From a checkpoint of a small transformer trained on Wikipedia.
Size: 11 layers, width 128, 8 heads of 32 (1 for keys and values), 2.69M parameters.
Training: 190M tokens, 5811 steps.
Each number is 50 + 15 x the weight over its row's rms, rounded and kept within 0 to 99. Layers, rows and columns count from 0. The size before them is the row's rms in percent of the matrix's.

# q: layer 3 attention query, 256x128, rms 0.135, rows 13-18,44-49,76-81,108-113,140-145,172-177,204-209,236-241, columns 0-127
# k: layer 3 attention key, 32x128, rms 0.145, rows 12-17, columns 0-127
q44 103:41 69 58 48 43 61 66 45 50 50 24 53 69 70 55 47 55 65 60 69 47 51 62 57 48 41 77 79 75 36 34 59 54 43 86 74 56 50 55 56 34 68 45 28 38 34 38 51 39 53 40 71 52 43 67 28 22 55 70 58 44 40 33 77 46 64 44 38 55 27 68 37 51 56 92 76 50 50 56 59 60 80 54 72 42 62 41 68 43 35 46 34 58 69 38 54 43 56 30 47 58 11 60 63 18 42 48 67 53 63 65 79 41 45 37 32 56 49 31 55 56 26 56 28 45 25 39 54
q76 126:45 28 51 66 89 77 29 59 56 44 42 36 42 59 43 55 63 46 63 55 57 62 53 64 33 32 26 45 51 64 59 25 48 58 58 49 53 61 52 44 96 46 52 61 57 58 65 51 82 66 31 45 53 47 22 37 49 51 51 53 37 45 50 25 50 71 53 69 29 54 46 36 65 29 58 31 37 58 25 50 40 56 51 52 41 38 31 91 81 67 37 60 46 33 19 53 60 26 52 46 45 70 39 12 57 43 57 57 79 54 28 53 29 64 41 68 61 61 43 41 70 39 64 44 67 57 36 56
q108 104:41 35 54 51 20 62 42 31 47 82 37 65 40 25 90 51 32 38 27 75 65 61 47 34 70 35 50 45 53 66 41 25 46 61 52 52 51 43 60 44 89 41 92 65 48 70 56 59 65 53 78 56 45 47 68 42 47 54 21 79 58 31 52 51 59 66 49 33 44 37 52 35 57 30 76 37 52 49 40 58 46 41 58 65 54 55 34 41 59 44 24 84 39 64 64 54 64 67 63 68 49 40 46 50 45 90 37 56 48 32 36 46 48 47 65 51 75 56 51 59 57 46 37 60 44 37 28 45
q140 122:48 47 47 56 69 67 71 30 91 67 31 55 64 33 44 59 37 74 54 45 38 60 21 54 30 30 43 47 78 59 73 72 20 26 50 53 47 20 15 41 65 49 61 53 48 75 49 54 47 53 60 26 29 23 18 73 63 51 57 53 22 34 42 50 26 80 44 56 51 59 52 68 42 56 35 58 59 23 43 40 36 43 70 38 31 51 31 75 48 38 65 53 45 59 59 69 43 43 52 59 23 61 49 52 46 66 40 53 66 73 54 50 47 45 58 45 57 50 53 53 36 55 47 74 35 69 59 40
q172 095:40 46 65 33 51 56 68 71 73 57 44 37 40 73 73 29 61 49 62 40 52 09 35 61 48 32 76 62 74 47 43 42 57 35 53 75 38 50 44 39 25 64 65 41 50 59 37 45 53 67 54 61 09 71 65 33 62 48 30 50 39 44 50 96 32 56 60 43 63 54 55 57 48 36 58 62 52 69 40 48 17 62 66 44 51 49 45 58 61 43 66 62 48 71 40 87 52 24 45 33 46 65 50 40 29 73 19 41 51 47 56 55 50 60 66 45 53 50 70 33 28 18 46 55 59 60 68 51
q204 086:59 50 56 65 37 30 32 29 27 49 49 27 58 32 45 64 41 74 19 27 32 66 57 57 41 26 53 60 69 68 62 19 50 68 38 37 41 80 19 57 50 35 64 58 53 39 56 49 36 36 56 39 33 34 64 52 45 42 29 44 41 51 64 64 61 55 57 52 58 55 67 32 21 34 47 57 32 54 51 47 32 17 58 36 58 31 63 23 78 36 71 42 43 49 62 80 37 32 44 58 40 62 54 50 48 37 71 84 60 44 32 46 25 41 44 15 54 42 63 64 48 43 38 66 45 33 40 55
q236 092:39 43 69 54 82 72 47 32 65 42 42 69 63 25 50 38 60 50 70 47 74 38 38 42 64 66 44 69 50 71 26 83 45 98 43 49 34 23 54 30 47 49 57 26 57 38 40 45 44 51 54 60 61 52 76 26 37 27 53 53 43 47 39 39 59 61 39 48 49 76 51 56 48 35 67 46 57 63 64 47 52 40 62 44 59 85 68 45 33 52 44 54 62 49 55 65 30 83 53 53 38 29 37 60 18 52 48 73 53 43 37 64 69 42 86 45 63 63 45 62 56 43 55 61 69 58 68 20
k12 104:47 51 47 74 61 54 43 45 81 51 48 53 53 27 38 29 69 65 33 51 54 45 47 76 48 55 17 43 63 55 67 56 42 53 57 39 46 77 41 33 33 27 38 45 48 29 24 34 53 62 48 56 56 20 46 69 50 40 47 32 64 31 53 36 71 67 38 31 61 67 52 55 46 68 43 23 43 53 58 51 48 27 58 44 49 66 38 54 32 32 68 33 35 47 56 56 39 48 39 28 63 56 63 25 68 60 56 18 61 60 52 47 87 36 40 99 71 47 43 37 22 82 58 59 50 57 62 43
q13 119:59 46 45 64 45 25 42 39 41 63 37 81 38 42 54 39 56 45 38 47 71 71 59 75 58 44 79 58 59 38 32 52 39 50 56 48 51 44 62 71 45 36 50 58 61 59 64 70 51 56 77 46 38 30 42 21 52 54 34 91 61 37 61 37 31 24 31 43 54 64 76 49 47 49 30 54 63 47 53 17 63 47 62 38 32 77 51 49 42 72 60 67 64 59 68 39 26 40 61 55 56 62 37 53 58 60 97 79 42 48 44 34 49 28 56 49 61 62 60 22 88 48 61 48 72 56 46 41
q45 110:41 46 46 31 59 57 55 37 79 45 46 57 71 29 43 15 56 76 43 32 49 47 34 25 50 44 58 62 71 59 48 54 41 29 57 55 57 51 69 51 44 46 58 39 86 67 40 31 65 58 59 20 81 50 24 41 77 57 60 37 34 65 61 71 52 33 46 38 77 28 70 60 63 64 45 30 59 61 62 29 39 65 44 45 82 34 64 64 42 32 58 25 57 58 51 56 30 54 65 46 70 52 65 58 60 49 51 16 45 84 56 43 70 64 68 39 55 49 48 53 43 28 60 23 54 45 67 47
q77 116:63 49 47 19 52 53 63 49 39 58 36 43 10 60 56 48 56 53 58 34 55 28 41 29 92 45 70 92 29 62 43 53 32 58 68 68 45 65 38 35 54 55 33 59 54 86 49 63 44 47 59 31 67 70 45 58 53 25 51 43 62 50 63 52 40 50 40 93 52 42 74 48 32 67 36 51 63 50 61 68 68 57 46 63 66 72 49 51 46 53 46 51 56 82 48 21 52 62 15 54 52 30 73 40 33 44 64 36 31 68 44 49 62 40 53 56 43 45 40 51 29 24 55 45 53 33 31 46
q109 109:55 55 51 45 56 41 76 81 67 51 57 17 65 49 58 48 56 41 51 15 34 44 50 73 54 47 65 76 37 73 66 59 59 50 50 46 43 53 62 58 53 25 22 76 20 72 39 45 40 61 43 20 52 57 55 66 68 57 44 45 46 27 58 47 50 38 45 75 25 59 65 60 66 43 71 57 62 57 48 55 43 31 48 33 54 31 68 38 51 22 39 60 44 28 71 60 51 12 68 74 51 80 36 92 28 55 60 58 56 66 58 52 52 27 49 53 55 47 62 59 71 51 39 64 35 39 53 47
q141 107:32 41 37 66 52 23 70 65 69 56 13 69 49 51 28 49 48 51 39 26 72 64 46 63 40 47 45 32 44 38 65 49 73 52 38 71 61 54 63 59 55 53 33 45 49 57 57 34 74 39 69 67 51 40 52 87 53 47 43 56 49 52 90 51 56 24 42 31 54 39 50 72 64 74 55 66 51 51 50 09 58 68 54 50 38 49 39 65 72 66 63 42 47 69 53 67 35 55 53 39 56 57 54 88 40 31 64 27 46 80 31 45 45 30 56 48 75 32 41 44 61 52 43 30 58 79 45 62
q173 103:57 49 35 45 81 46 68 63 29 42 47 47 80 59 55 57 56 46 48 38 84 41 30 55 55 34 67 60 58 68 59 40 64 58 83 65 28 44 51 50 59 44 29 57 52 74 58 57 23 33 39 99 37 68 44 38 39 56 37 95 60 51 51 57 13 42 60 61 62 44 51 46 15 49 43 56 53 60 38 51 64 49 68 58 53 54 59 69 40 73 68 71 58 45 67 56 54 38 28 60 43 51 44 34 64 30 46 30 36 67 41 60 40 61 55 47 22 29 50 62 69 49 49 61 62 47 43 26
q205 093:63 27 38 77 65 27 47 45 57 82 78 44 18 67 87 41 59 55 47 66 65 62 42 47 42 41 51 54 54 68 49 51 63 53 63 39 53 50 58 42 67 58 58 49 58 34 31 66 56 45 55 46 62 64 80 60 57 50 41 29 74 46 48 50 32 50 69 25 77 22 20 43 39 30 37 57 56 42 53 49 65 73 45 44 62 41 60 19 73 46 36 56 76 43 30 77 53 43 23 64 23 48 58 25 59 44 81 49 48 60 52 61 40 54 49 44 80 43 66 76 46 46 52 43 37 46 37 66
q237 110:52 48 59 34 69 40 48 25 56 65 50 65 46 54 48 59 58 73 27 47 72 77 65 44 24 26 47 57 38 41 39 70 34 51 29 45 34 51 35 60 36 29 57 34 72 50 49 50 19 57 68 41 50 34 30 54 47 34 41 44 43 66 70 52 66 44 54 69 30 67 41 49 37 52 19 73 45 63 31 37 49 53 44 75 57 74 64 51 48 73 34 50 51 84 83 50 57 59 76 70 56 64 57 72 39 36 65 40 62 58 36 56 45 46 69 59 55 62 31 57 90 30 79 42 60 56 75 41
k13 111:68 29 38 65 40 76 61 29 40 82 56 30 33 63 37 77 52 40 52 61 30 41 25 58 31 55 47 57 56 33 35 68 27 60 47 54 58 25 61 50 63 31 68 35 51 53 51 50 60 50 75 79 29 43 59 25 39 74 60 33 63 69 40 45 54 50 66 49 69 56 43 59 72 51 30 44 73 56 63 71 49 36 31 23 52 46 41 39 58 33 54 75 68 56 43 55 42 58 52 53 56 21 70 50 40 72 39 68 59 45 81 56 49 50 65 71 22 23 72 56 39 76 44 49 55 50 33 27
q14 116:33 45 47 50 53 27 44 78 62 64 78 40 46 45 61 33 33 72 52 60 52 51 51 57 35 08 56 46 43 20 32 40 14 41 54 55 43 74 57 67 39 52 58 60 43 72 58 56 33 50 62 45 27 55 46 41 20 62 69 65 61 63 42 38 31 50 54 62 53 61 63 44 56 65 45 55 08 52 30 40 53 65 44 53 45 27 22 49 57 47 35 46 95 39 63 43 51 41 54 36 46 52 17 40 44 40 44 53 40 56 57 31 90 66 34 51 57 75 63 34 51 72 48 59 70 38 56 63
q46 108:38 58 28 52 59 55 46 69 37 59 69 80 44 62 42 65 48 62 45 44 36 49 74 67 62 30 75 65 46 48 53 66 42 37 52 25 65 57 68 54 60 23 63 41 36 49 48 65 76 61 68 47 50 45 81 38 63 61 28 53 18 66 42 56 36 45 51 33 42 55 33 50 32 55 61 68 37 30 19 55 55 19 40 60 46 56 32 38 15 40 61 47 10 37 53 49 59 44 68 50 59 41 22 59 33 32 56 69 37 38 62 54 55 44 53 49 64 27 58 34 56 67 56 27 86 75 49 36
q78 116:72 47 65 44 50 38 40 51 38 79 24 84 41 63 52 89 39 36 37 52 49 54 63 28 43 26 52 65 45 43 46 49 30 46 76 70 30 67 38 52 44 38 52 60 62 31 37 76 30 56 52 49 37 52 47 44 22 35 73 52 48 71 49 37 62 62 62 68 44 61 57 31 21 65 60 84 22 57 70 63 48 51 59 49 51 57 48 73 40 45 57 35 43 44 50 62 63 19 66 40 69 35 57 61 65 38 54 50 55 51 54 80 74 59 35 62 44 30 14 47 56 78 36 67 48 56 47 54
q110 105:62 38 53 45 27 40 56 45 28 51 66 61 44 65 54 24 15 46 51 55 39 35 81 43 59 39 42 49 34 47 41 65 61 62 70 48 25 22 41 31 71 68 53 58 69 45 40 59 67 77 50 45 58 66 24 53 56 55 54 83 37 49 36 53 48 60 55 66 42 39 52 47 37 63 63 48 80 48 75 65 49 31 65 48 78 68 49 71 26 59 30 36 27 59 45 44 23 63 28 52 47 76 76 62 22 60 64 48 36 65 52 52 33 70 38 34 56 63 56 45 67 79 37 47 24 58 60 33
q142 102:73 25 44 40 57 75 64 37 35 57 42 23 60 27 53 40 54 58 71 44 37 65 34 67 51 56 51 54 49 60 22 32 34 24 43 51 65 49 38 54 62 29 66 54 60 65 67 70 53 66 65 03 57 44 54 35 51 23 60 42 63 60 32 34 33 59 66 38 92 64 72 46 38 51 28 56 70 45 23 66 00 58 49 48 53 68 39 40 51 66 40 70 32 53 32 49 55 50 40 43 52 58 49 44 31 50 42 43 54 44 82 72 49 48 50 66 30 41 53 60 62 59 36 66 55 55 67 52
q174 109:64 43 31 35 35 57 42 38 49 63 45 06 60 58 30 57 49 56 53 45 51 45 61 40 56 40 37 42 42 46 57 47 49 63 49 68 38 65 53 66 58 72 74 33 51 66 49 37 46 65 43 47 57 39 79 53 81 29 23 59 27 57 47 33 62 38 40 52 47 40 40 49 46 43 24 55 54 51 72 36 38 53 44 60 51 49 41 51 41 39 18 47 17 29 68 66 68 21 55 63 84 45 61 43 36 66 66 52 48 44 63 75 64 42 54 34 57 88 57 61 71 77 35 84 56 74 33 21
q206 094:16 65 37 77 65 65 73 58 53 52 56 55 44 50 53 71 74 61 65 47 54 55 42 53 38 55 63 53 25 49 56 47 98 59 59 29 52 89 39 64 27 38 57 28 53 46 58 62 24 47 63 48 42 58 61 48 47 54 45 16 61 64 68 65 51 63 34 38 45 59 57 61 56 35 54 40 48 44 63 48 18 82 51 86 47 62 35 56 43 62 69 70 57 29 74 57 65 52 62 50 66 54 69 58 52 37 40 59 50 62 58 83 59 65 68 33 61 33 38 46 33 72 42 54 70 54 79 52
q238 094:55 64 38 69 49 56 79 70 67 46 39 06 33 46 43 32 47 28 44 48 36 55 29 56 31 16 45 60 66 57 61 18 28 63 46 44 57 59 69 38 24 36 56 66 63 40 25 68 68 67 61 42 70 20 62 31 48 47 47 37 27 29 56 58 56 54 38 34 86 48 58 71 73 59 30 38 67 43 64 43 56 67 38 46 56 60 34 42 62 38 32 32 48 43 45 59 44 52 58 50 54 49 71 42 51 69 28 43 32 43 43 42 30 36 38 29 52 57 50 47 37 48 38 27 28 16 35 45
k14 103:44 27 42 61 55 54 63 42 49 64 69 48 71 48 06 34 45 62 57 54 65 21 47 26 55 47 34 26 53 76 68 63 58 47 52 78 48 35 52 50 51 44 44 50 60 56 65 51 66 24 66 54 65 15 52 39 55 51 32 51 47 22 60 44 25 51 55 61 56 43 39 36 38 26 66 51 64 37 49 45 69 48 73 31 68 46 54 43 74 60 44 28 38 83 46 38 38 51 41 52 35 59 66 85 40 53 36 47 43 57 31 11 34 34 56 71 49 89 72 54 41 54 69 57 49 59 46 36
q15 101:36 25 52 47 68 46 46 37 38 50 31 51 81 54 39 55 55 59 36 50 62 47 36 39 91 32 39 42 56 48 44 42 53 55 56 54 60 39 24 39 38 91 45 72 74 55 76 63 39 43 46 47 63 36 47 80 67 43 07 43 43 37 34 73 58 70 37 47 50 47 41 44 28 52 33 20 45 62 71 37 42 49 47 47 52 54 48 61 53 54 71 50 56 59 67 62 59 57 68 45 65 66 79 76 83 47 59 73 51 52 53 43 47 47 65 88 75 27 50 61 35 35 48 28 39 58 55 66
q47 113:64 67 30 47 48 63 59 43 57 29 38 46 33 55 87 28 40 57 41 31 49 77 38 62 46 34 75 74 48 71 43 35 40 36 48 25 52 42 27 55 66 59 56 26 52 59 38 14 49 48 37 35 63 51 60 51 27 24 59 60 18 48 44 43 31 52 54 60 68 48 67 43 41 27 47 66 05 47 39 50 49 46 48 47 56 21 50 35 44 53 48 53 49 84 28 66 49 48 43 37 78 47 55 40 60 50 48 46 52 47 68 60 55 49 60 35 89 82 50 22 37 44 53 49 58 32 47 73
q79 115:39 34 46 50 24 42 88 32 48 40 41 74 54 33 44 39 79 49 62 56 51 41 61 57 30 75 48 50 78 59 64 69 37 59 53 49 37 55 49 45 37 50 31 49 55 39 24 29 50 41 53 47 49 40 48 69 64 24 46 72 53 51 64 82 35 43 62 45 65 54 62 90 85 46 82 26 36 44 37 66 50 73 41 13 52 57 54 29 38 48 44 49 48 57 53 60 56 42 50 59 54 62 42 64 48 59 47 64 38 10 58 56 21 33 60 62 37 27 52 67 45 60 59 39 16 40 56 45
q111 117:62 36 44 46 64 62 66 51 64 50 23 56 56 51 48 60 36 54 65 31 51 42 29 29 47 47 54 48 35 63 73 30 52 42 57 60 16 48 21 25 48 55 32 58 53 60 53 45 37 42 32 46 52 67 57 52 39 26 40 73 63 54 49 80 60 54 40 43 44 41 49 42 66 28 56 66 43 39 20 41 47 12 34 51 48 35 49 55 31 67 27 33 29 59 58 13 59 44 45 45 83 48 43 80 40 40 43 40 48 52 43 77 46 68 41 56 30 55 36 24 69 47 89 68 64 48 87 51
q143 098:66 64 34 52 56 45 58 50 66 68 34 42 41 45 48 38 61 48 43 58 40 72 59 28 44 56 52 58 55 37 44 75 20 39 56 56 38 52 58 47 22 40 68 73 51 57 50 40 38 59 41 55 60 46 65 68 30 32 22 61 60 63 53 57 27 55 65 63 53 66 99 60 60 34 21 64 45 69 23 51 27 37 60 53 53 36 59 59 33 57 45 59 36 32 59 78 52 39 34 42 07 52 20 35 48 36 55 52 41 68 73 46 60 44 41 71 66 68 65 36 69 46 30 32 54 42 56 83
q175 100:41 61 49 50 63 35 40 61 14 55 45 51 52 72 59 54 65 57 61 53 76 24 09 41 40 54 30 44 46 45 64 22 60 58 49 70 23 68 51 25 53 45 54 42 51 53 47 38 54 40 27 26 55 64 27 47 53 48 24 42 86 72 24 69 51 71 70 57 28 73 63 50 49 33 38 26 58 35 52 56 51 58 60 36 54 22 54 59 44 67 48 49 52 57 70 61 63 58 62 66 39 25 33 51 46 53 68 45 67 55 43 62 61 63 77 56 81 28 55 35 56 73 36 79 70 47 50 52
q207 098:49 38 58 54 24 77 31 28 33 31 73 68 54 57 66 57 79 40 62 44 36 63 50 49 44 45 51 35 58 79 47 69 42 39 53 36 76 55 46 49 34 50 53 51 59 56 60 20 14 42 64 23 46 51 49 68 55 41 42 61 73 52 46 56 45 54 58 62 39 73 62 31 33 56 58 55 61 49 84 64 44 78 32 55 47 56 80 46 25 48 85 66 60 31 70 58 55 58 81 57 39 72 53 44 40 55 73 56 62 50 32 37 46 18 53 78 46 46 49 53 56 69 48 75 52 68 59 25
q239 089:71 30 46 32 32 45 20 63 37 34 45 24 62 72 13 43 38 70 37 52 46 39 75 44 35 25 48 47 51 43 50 53 48 54 60 74 62 50 40 19 48 43 58 39 52 33 56 26 54 41 66 46 52 51 39 54 75 45 39 38 79 42 54 70 66 26 49 46 48 76 48 54 55 51 42 38 51 73 57 26 69 15 67 67 61 30 46 76 21 67 36 48 45 70 58 49 39 60 17 28 76 82 34 55 46 60 51 61 48 46 47 49 63 65 52 36 36 42 41 53 44 29 53 50 83 50 54 63
k15 100:46 50 47 21 26 72 61 69 61 55 50 54 23 17 27 36 44 48 65 31 50 64 53 46 64 34 50 81 77 26 44 58 51 61 64 58 60 43 81 62 43 51 79 59 46 27 64 50 49 41 40 51 42 36 69 39 58 38 51 41 45 53 56 30 38 60 37 45 28 53 38 54 53 52 59 70 68 53 68 66 64 28 47 32 11 77 54 31 75 46 65 64 46 00 34 27 46 28 31 68 47 50 46 45 52 79 68 51 50 62 40 45 58 56 56 39 40 40 46 66 47 75 59 61 42 43 56 48
q16 095:64 48 39 53 54 79 48 41 28 24 67 52 41 35 60 54 37 32 56 35 21 48 30 59 50 69 79 36 71 63 50 50 58 41 45 45 57 29 48 66 67 76 42 46 38 53 55 55 24 47 74 25 67 57 41 36 44 37 33 63 55 40 39 85 77 61 62 67 30 69 66 61 47 46 50 83 62 42 47 73 53 36 23 70 55 39 54 41 45 55 56 25 31 33 36 40 41 46 41 56 36 65 71 48 45 54 33 52 43 43 56 71 50 39 82 61 83 36 36 53 55 22 57 85 61 54 38 65
q48 132:46 53 71 46 25 77 48 59 52 57 54 54 55 29 39 60 78 69 56 57 38 51 44 58 55 45 71 25 53 53 55 48 64 55 46 35 65 65 76 23 35 53 57 50 51 48 29 41 16 54 46 63 72 40 44 52 42 54 24 57 46 37 15 66 48 70 46 37 44 97 82 54 37 99 35 42 51 30 52 74 64 58 33 59 54 64 60 38 57 36 55 40 39 51 26 64 38 37 53 59 46 14 56 64 46 57 34 55 56 52 43 62 48 42 34 62 44 51 67 35 68 48 77 38 55 64 46 25
q80 141:82 50 49 51 13 57 73 56 71 48 42 72 43 43 41 39 47 71 66 40 39 41 45 66 34 45 76 38 59 56 53 58 67 50 58 23 59 32 48 43 42 39 37 50 64 58 58 45 76 35 55 72 93 52 39 59 47 25 17 51 47 42 25 54 46 48 58 41 64 59 43 62 22 54 35 27 43 70 32 55 40 72 44 51 46 50 82 43 16 34 35 58 70 59 46 60 51 40 27 67 63 63 28 61 08 46 57 24 69 68 26 38 47 44 61 41 61 56 49 41 63 42 62 44 50 44 66 48
q112 109:40 62 47 75 42 63 60 54 51 62 28 36 65 73 41 48 58 65 53 56 50 54 36 91 29 41 42 45 55 47 56 69 43 50 39 42 53 67 67 61 60 56 22 64 41 19 46 46 28 49 44 32 72 51 59 81 42 44 30 54 52 37 41 44 43 42 65 43 47 52 78 59 61 87 05 36 31 47 45 99 49 38 50 60 35 35 58 26 55 37 79 40 57 51 32 38 48 57 68 39 58 45 62 50 51 64 56 30 37 28 48 29 51 51 61 38 39 48 43 30 64 44 48 61 54 55 09 48
q144 067:37 40 63 66 45 38 44 33 32 43 68 59 51 40 41 50 47 53 19 69 59 99 59 49 45 40 74 68 16 63 64 49 54 45 91 77 63 46 56 56 63 54 57 75 62 75 29 33 42 49 57 51 52 41 53 75 33 34 47 60 62 54 35 55 50 49 60 64 24 60 49 27 44 52 54 58 66 82 69 52 29 74 63 63 25 32 66 62 61 51 61 44 46 58 35 49 44 61 47 28 47 69 68 49 57 51 36 52 54 42 83 20 74 50 34 31 32 58 39 58 41 58 60 47 67 44 46 54
q176 097:66 55 74 77 51 47 64 33 30 49 50 71 23 53 59 39 57 40 23 46 23 60 69 40 35 72 50 58 53 41 64 44 73 41 60 42 55 46 60 50 47 28 35 38 61 34 34 35 55 38 29 79 55 49 49 57 74 60 30 55 31 37 54 50 46 42 71 34 49 88 60 40 54 66 38 45 33 51 42 82 56 40 50 55 22 39 33 61 48 64 42 44 66 50 77 50 78 42 75 50 52 31 07 44 58 38 37 16 63 25 30 44 56 65 85 30 53 46 42 47 40 49 62 37 43 48 50 43
q208 045:54 55 49 39 34 62 70 39 65 48 37 86 59 44 25 52 77 64 31 59 43 36 79 41 74 46 43 40 39 58 37 56 55 39 33 16 71 54 26 36 34 58 55 49 69 45 30 43 27 77 41 45 67 36 47 64 51 15 45 60 48 46 77 42 61 52 45 47 45 62 49 48 44 34 39 55 40 34 59 99 36 50 50 42 47 18 83 48 42 51 68 58 48 36 63 32 55 57 54 51 66 51 49 32 47 36 49 36 50 50 42 58 29 43 45 63 74 64 50 61 64 52 67 38 28 73 72 40
q240 081:54 45 50 37 56 76 47 77 58 53 32 70 57 57 48 41 45 61 75 45 37 31 34 62 41 69 43 61 51 43 71 41 51 43 47 55 50 32 58 52 22 55 43 48 38 59 46 42 34 58 45 18 73 80 36 53 24 43 28 58 80 45 46 44 30 46 54 34 43 85 56 71 61 63 72 38 53 68 69 63 35 56 37 54 52 50 32 52 54 36 83 57 64 46 40 57 47 19 38 69 55 76 28 27 34 35 69 30 44 67 48 23 43 42 44 77 51 75 67 42 77 71 50 57 39 43 30 31
k16 077:56 21 82 15 67 27 69 67 58 41 79 50 39 58 59 15 34 57 20 74 69 37 55 59 36 59 32 56 61 63 61 30 63 40 60 61 43 46 58 62 52 29 35 64 36 61 37 61 38 49 25 56 60 60 21 62 53 49 57 46 41 16 53 70 55 32 57 32 52 47 56 46 41 35 13 63 42 41 50 35 36 59 40 50 28 58 53 61 36 66 47 62 62 60 55 52 29 42 60 51 57 78 62 48 44 47 52 67 38 32 49 33 59 34 16 55 50 45 43 60 55 43 51 90 55 53 58 79
q17 094:63 53 64 48 37 37 35 60 62 47 32 31 46 69 44 59 54 51 37 47 75 97 68 48 30 54 42 58 32 57 64 49 48 36 67 43 71 38 39 42 56 75 66 55 57 30 23 88 49 44 44 12 38 62 58 42 52 49 43 46 54 74 42 51 37 34 59 60 47 53 64 57 62 58 62 71 47 39 40 43 71 58 98 11 67 43 33 51 38 51 55 52 42 56 65 35 63 65 64 59 63 42 32 62 66 69 73 56 62 42 66 28 59 60 50 38 43 83 60 40 32 64 41 54 40 22 53 39
q49 117:32 32 42 42 72 54 33 46 35 31 64 51 59 42 80 33 28 52 40 41 61 26 34 75 39 70 74 77 54 60 43 58 11 38 46 22 56 07 31 78 49 47 39 31 55 68 41 49 17 44 54 31 59 59 38 41 53 70 71 58 38 41 48 49 63 70 54 46 53 53 52 56 61 37 40 35 88 79 51 54 54 42 61 58 33 55 48 47 16 51 77 39 54 42 55 42 35 56 65 51 63 46 33 42 46 58 51 69 49 60 32 24 52 52 57 51 41 53 57 33 29 78 39 29 49 46 61 45
q81 100:22 56 30 60 61 34 64 34 41 48 66 41 32 45 70 40 43 40 50 45 63 57 68 43 69 51 58 91 39 60 73 36 53 64 80 36 37 83 43 47 58 29 59 67 41 34 37 37 57 62 67 52 46 35 62 24 52 50 79 44 37 50 65 46 69 62 43 40 19 46 50 63 66 69 22 54 28 45 74 34 44 75 60 36 61 43 22 35 65 48 44 62 35 41 67 30 45 52 76 66 73 58 37 43 40 37 41 51 51 37 55 73 40 64 49 49 73 84 57 43 31 70 32 49 51 54 47 28
q113 105:53 39 37 41 34 81 45 37 47 45 51 66 24 48 44 38 28 49 30 62 55 59 57 42 61 65 63 39 61 24 60 23 41 45 38 73 65 44 41 52 51 45 68 20 58 37 33 60 53 73 74 65 42 58 13 45 61 84 39 38 43 46 40 58 46 44 77 50 24 63 39 41 77 39 71 41 46 42 45 41 66 66 81 32 30 55 38 71 58 27 47 26 55 61 42 50 44 29 33 50 44 65 29 50 34 50 51 38 69 39 57 24 34 61 47 78 52 60 86 46 61 65 70 46 39 65 68 38
q145 076:76 37 76 49 35 49 37 57 46 58 65 47 40 51 40 17 35 36 37 33 67 23 30 61 41 55 45 52 21 57 60 13 44 51 39 39 53 31 49 98 55 45 14 56 50 60 48 79 56 42 43 42 32 44 66 60 53 37 61 44 58 79 56 50 31 57 33 12 70 54 63 75 36 63 34 57 28 45 41 44 64 68 53 43 25 58 52 27 57 16 49 43 30 64 62 63 43 48 50 62 68 49 39 50 45 67 39 38 47 29 52 26 35 44 40 24 56 46 49 56 64 53 54 32 46 62 49 38
q177 081:20 56 27 01 40 71 23 29 60 32 49 56 36 49 30 56 56 75 74 40 37 52 40 60 72 38 40 53 48 67 33 87 53 70 45 29 40 86 56 59 59 67 83 33 43 45 63 47 38 55 58 38 65 45 23 20 22 34 55 32 52 71 50 37 30 29 59 48 49 37 59 69 47 40 59 61 36 67 58 56 46 38 41 57 73 59 56 52 64 63 51 57 38 42 51 30 52 54 31 32 70 20 51 44 38 51 37 48 55 54 38 62 43 58 37 48 45 60 39 47 79 37 42 52 61 44 37 48
q209 062:51 39 35 59 47 55 54 34 48 57 34 61 56 31 66 48 46 47 48 45 68 52 25 67 59 52 57 54 44 73 31 43 50 55 50 57 17 69 34 51 74 51 44 24 26 49 67 89 29 62 53 43 48 44 55 52 85 67 24 25 58 57 39 31 64 34 52 67 49 34 58 63 62 37 64 30 54 76 57 46 48 80 28 37 71 77 53 16 32 27 64 48 57 48 53 26 33 61 56 47 51 50 71 86 54 67 69 32 50 27 74 40 29 48 56 81 47 61 72 52 50 48 48 45 47 50 60 53
q241 094:44 67 46 72 21 44 43 62 39 46 51 37 45 50 20 50 83 34 23 42 51 58 52 39 66 55 55 54 35 65 43 41 48 53 45 24 70 46 15 28 46 66 59 35 42 33 50 69 93 36 69 41 43 47 61 58 40 46 57 43 42 66 49 48 57 50 47 60 88 40 42 43 51 27 46 99 56 43 47 45 69 33 66 47 69 45 63 35 26 30 71 38 66 34 44 65 54 77 61 48 63 32 54 55 29 65 27 60 32 45 56 89 46 41 50 55 56 43 35 60 42 52 32 54 41 55 61 58
k17 088:87 49 72 33 68 70 77 50 71 61 49 62 48 32 42 33 42 44 32 49 54 45 36 44 39 51 43 35 56 71 28 39 50 37 76 43 56 36 67 40 53 18 34 57 56 45 68 19 45 67 28 69 52 78 46 57 65 66 32 46 43 66 43 29 17 67 49 75 44 40 40 39 28 31 41 43 53 49 84 39 48 58 58 54 29 45 49 55 62 66 38 58 55 32 35 68 27 39 42 17 31 58 65 55 51 40 50 59 56 75 70 33 55 66 59 26 78 31 44 37 53 41 68 38 41 42 49 54
q18 103:46 49 60 38 52 07 58 74 74 42 63 45 47 39 64 52 51 56 64 70 66 28 61 60 46 60 62 46 54 26 31 51 48 66 36 52 24 58 57 56 44 48 60 35 41 36 56 55 89 75 34 89 50 51 42 61 45 81 76 48 47 59 51 55 59 41 14 44 62 15 55 53 47 76 50 17 66 52 47 56 58 65 81 63 53 79 56 53 40 77 58 68 66 38 67 61 41 51 53 34 56 56 55 29 45 56 48 49 59 57 49 34 22 64 58 35 50 53 76 42 54 51 50 27 70 67 55 36